From a checkpoint of a small transformer trained on Wikipedia.
Size: vocabulary 1024, 3.43M parameters.
Each number is 128 + 32 x the weight over the matrix's rms, rounded and kept within 0 to 255. Layers, rows and columns count from 0.

# layer 6 MLP up, 512x128, rms 0.106, rows 158-177, columns 96-127
[[160 153  92 133 110 127  86 138 139  95 118 189 153 104  92  76 173 109 159 131 118  60 176 190 140 120 174 119  81 125 101  95]
 [129 129 120 118 152 152 157  69 182 125 175 147 131  61  84 178 116 122 101 144 139  74  68 166 112 125 132  91  95 157 111 110]
 [154 108 136 144 134 107 110 129 150 111  71 163  99 150 115  95 136 129 144 109  98 120 118 163 168  96 148 109  99  82 102  45]
 [128 105 174 116  84 112 106 160 129 116 104 111 166 102  86 111 119 128 105 105 134 111 110 138 120 139 148 150  96  76 118 140]
 [138 181 102 115 149 170 133 122 127  86 138 143 127  47 143 141 117 103 146 129  96 106 104 192 176 125 160 105 106 158 113  89]
 [110 160 109 139 111 149  95 169 128  94 135 111 175 139 170  77 187  90 170 199  83  96 147 103  97  84 136 144 106 113 153 150]
 [137 114 102 134 141 120 158 116  97 101 121 141 157 124 135 101 174  94 142 165 106 128 158 135 244 106 151 129 111 132 148 121]
 [126 114  98 167 121 114 117 122 136  92 118 131 106 129 117 151 152 115 122 114  95  89 129 121 185 136 148  96 117 153 145 127]
 [152 111 101 158 122 135 121 156 107  73  91 122 166  61 143 133 111 115 111 125 150  84 155 116 121 139 113 179 115 185  84 150]
 [121  81  84  68  56 184 121 135 108 106 164 120 154 116  77 128 115 105 137 191 183 109 122 142 149 188 179 147 131 155 118 135]
 [114 184 122 148 108 131 111 119 154 100 103  73 158  90 111 141 160 124 158 127 131 103 155 129 136 127 132 156 128 141  99 140]
 [156 138  70 106 141  69 170 153 124  83 125  92 141 136 166 127 118 133 167 110 168 113 167 117 101 133 206  96 123 109 145 111]
 [109 115 130 155 118 124  92 157 141 128 159 142 113 124  79 125 150  59 138 138 146 103 138 127 177  82 143 167 131  55  75 110]
 [211 108 120  78 177 114  79  84 177 126  66  85 155  49 145 112 182  89 148 124 103  99  61 149 114 115 134 150 134 149  75 145]
 [148 124 138 144  62 149 127 159  94  81  98 116 104 132  74 146 146 122 106  89 170  77 103 150 122 163 162 142 121 157  90 141]
 [130 185 134 142 145 155 158 112 162 118 172 101 125  68 130  97 128 101 109 147  89  93 144 100 177 166 114 202 122 112 114 111]
 [131  97 133 122 153 104 134 140 136 128 117  99 129  96 103  87 163 133 136 141 116 119 115 159 137 124 168  75  94 135 135 113]
 [160 123  93 123 147 157 151 155 123 156 113 219 183 126  97 157 122 117 138 110  84 158 169 186 149 198  98  96 117 173 136 140]
 [129  96 117  79  91 178 136 157 124  73 192  99 113 115 148 145 124  94 142 140 192 139  78  96 141 200 136  89 133 128 136  87]
 [108 125 117  96 117 146 126  96  65 106 176  87 147  93  88 152 174 118 133 177 174 156 118  98 117 118 134 132  99 156 131 150]]
# layer 6 MLP down (transposed), 512x128, rms 0.0913, rows 158-177, columns 96-127
[[151 122 128 147 104  99 117  97 164 127 126  93 163  97 102 109 129 124 127 131 122 186 144 139 161 145 114 139 152 168 130 123]
 [207 140 104 154  86 146 111 104 100  90 118 130 127  96 129  86 125 109 255 141  73 137 157  85 158 225 180 156 154  81  86 110]
 [151 113 154 110 128  94 108 160 130 153 102 117  97 179 107  94 155 117 127 121 121 184  89 117 182 152 136 124 121 103 104  86]
 [121 144 100 155 186 155  99 123 137 115 153 182 123 138  97 129 156 112 120  83 140 139 147 141 142  91 115  89 140 211 118 130]
 [148 171 125 125 124 108 111 112 130 111 111 186 148  98 136 133 149 110 151 124  97 125  80 163 157 134 125 108  95 174 107 102]
 [123 102 135 123 118 128 136 107 133 124 124 183 136 115  86 116 143  89 112 133 141 150 156  85 192 102 175 115 162 109 142 116]
 [106 117 108 135 176 117 119  90  73  89  98 140 115  95 130  74 187 114 111 110  92 182 114 154 166 105 148 163 136  90 141  69]
 [150 134 126 130 121  81 134 108 128 125 112 155 109 117 114 157 152 121 126 126  87 116 111 145 174 133 147  96 109 126 113 102]
 [110 122 118 117 112 165 126  76 114 161 113 127  78 162 167 131  71 125 101 118 128 161 161 160 121 162 107 195 133  71 102 144]
 [204 145 133 141 164  57 101 102 116 140 105 129 183 118 111 128 149 124 119  82  97 154  87 142 103 141 117 117 120  73 124  66]
 [ 86 165 135 140  98 142 119 114 135 116 118 118 178 109 103 165 162 117 153 118 135 116 136 142 135 163  87 138 134 160 103 122]
 [134 113 135 178  81  90 194 113 142  97 132 110  78 199 108 100 128 164  96 160 131 152  65 124 127  41 123 154  41 126 103  84]
 [195 119 147 146  97  88 110  76 179 111 164 145 103 143 180 156 125 134 156 108 126 147 116 147 159  99 116 150  99 125 110 149]
 [141 102 117  83 167 175  96 159 103 119 166  83 103 160 104 118 113 152 136 137 125 170 116 142 159 167 158 167  64 126 184 115]
 [116  84 169 102  75 143 132 121 208 177 110 153 162 130 154 100 146 136 165 119 116 115 141 110 104 127 170 112 121 113 147 157]
 [ 95 133 121 103 151 130 112 115 120 154 151 160 135 126 131  87 121 168 134  89 116  94  70 145 135 119 137 127 117 150 149 108]
 [142 117 178 156 113  90 102 128  99 131  90  83 137  80  65 107 162 124 124 146 120 185  93 146 150 119 151 121 114 138 116 136]
 [146 132 103 103 170  94 115 100 174 103 132 103 118 109 120  91 121 141 120 125 194 139 110 110  95  96 138  91 134 113 116 190]
 [ 97 102  89 180 113 168 205 132 180 109 119  72 131 123  85 121 168  55 122 157 138  86  74 108 157 148 177 193 102 102 112 112]
 [100  94 125  97 144 121 112 143 146  99 124 154 118 122 163 132 112  94 138 108  97 200 168 152 165 168 121 216 124 125  96 197]]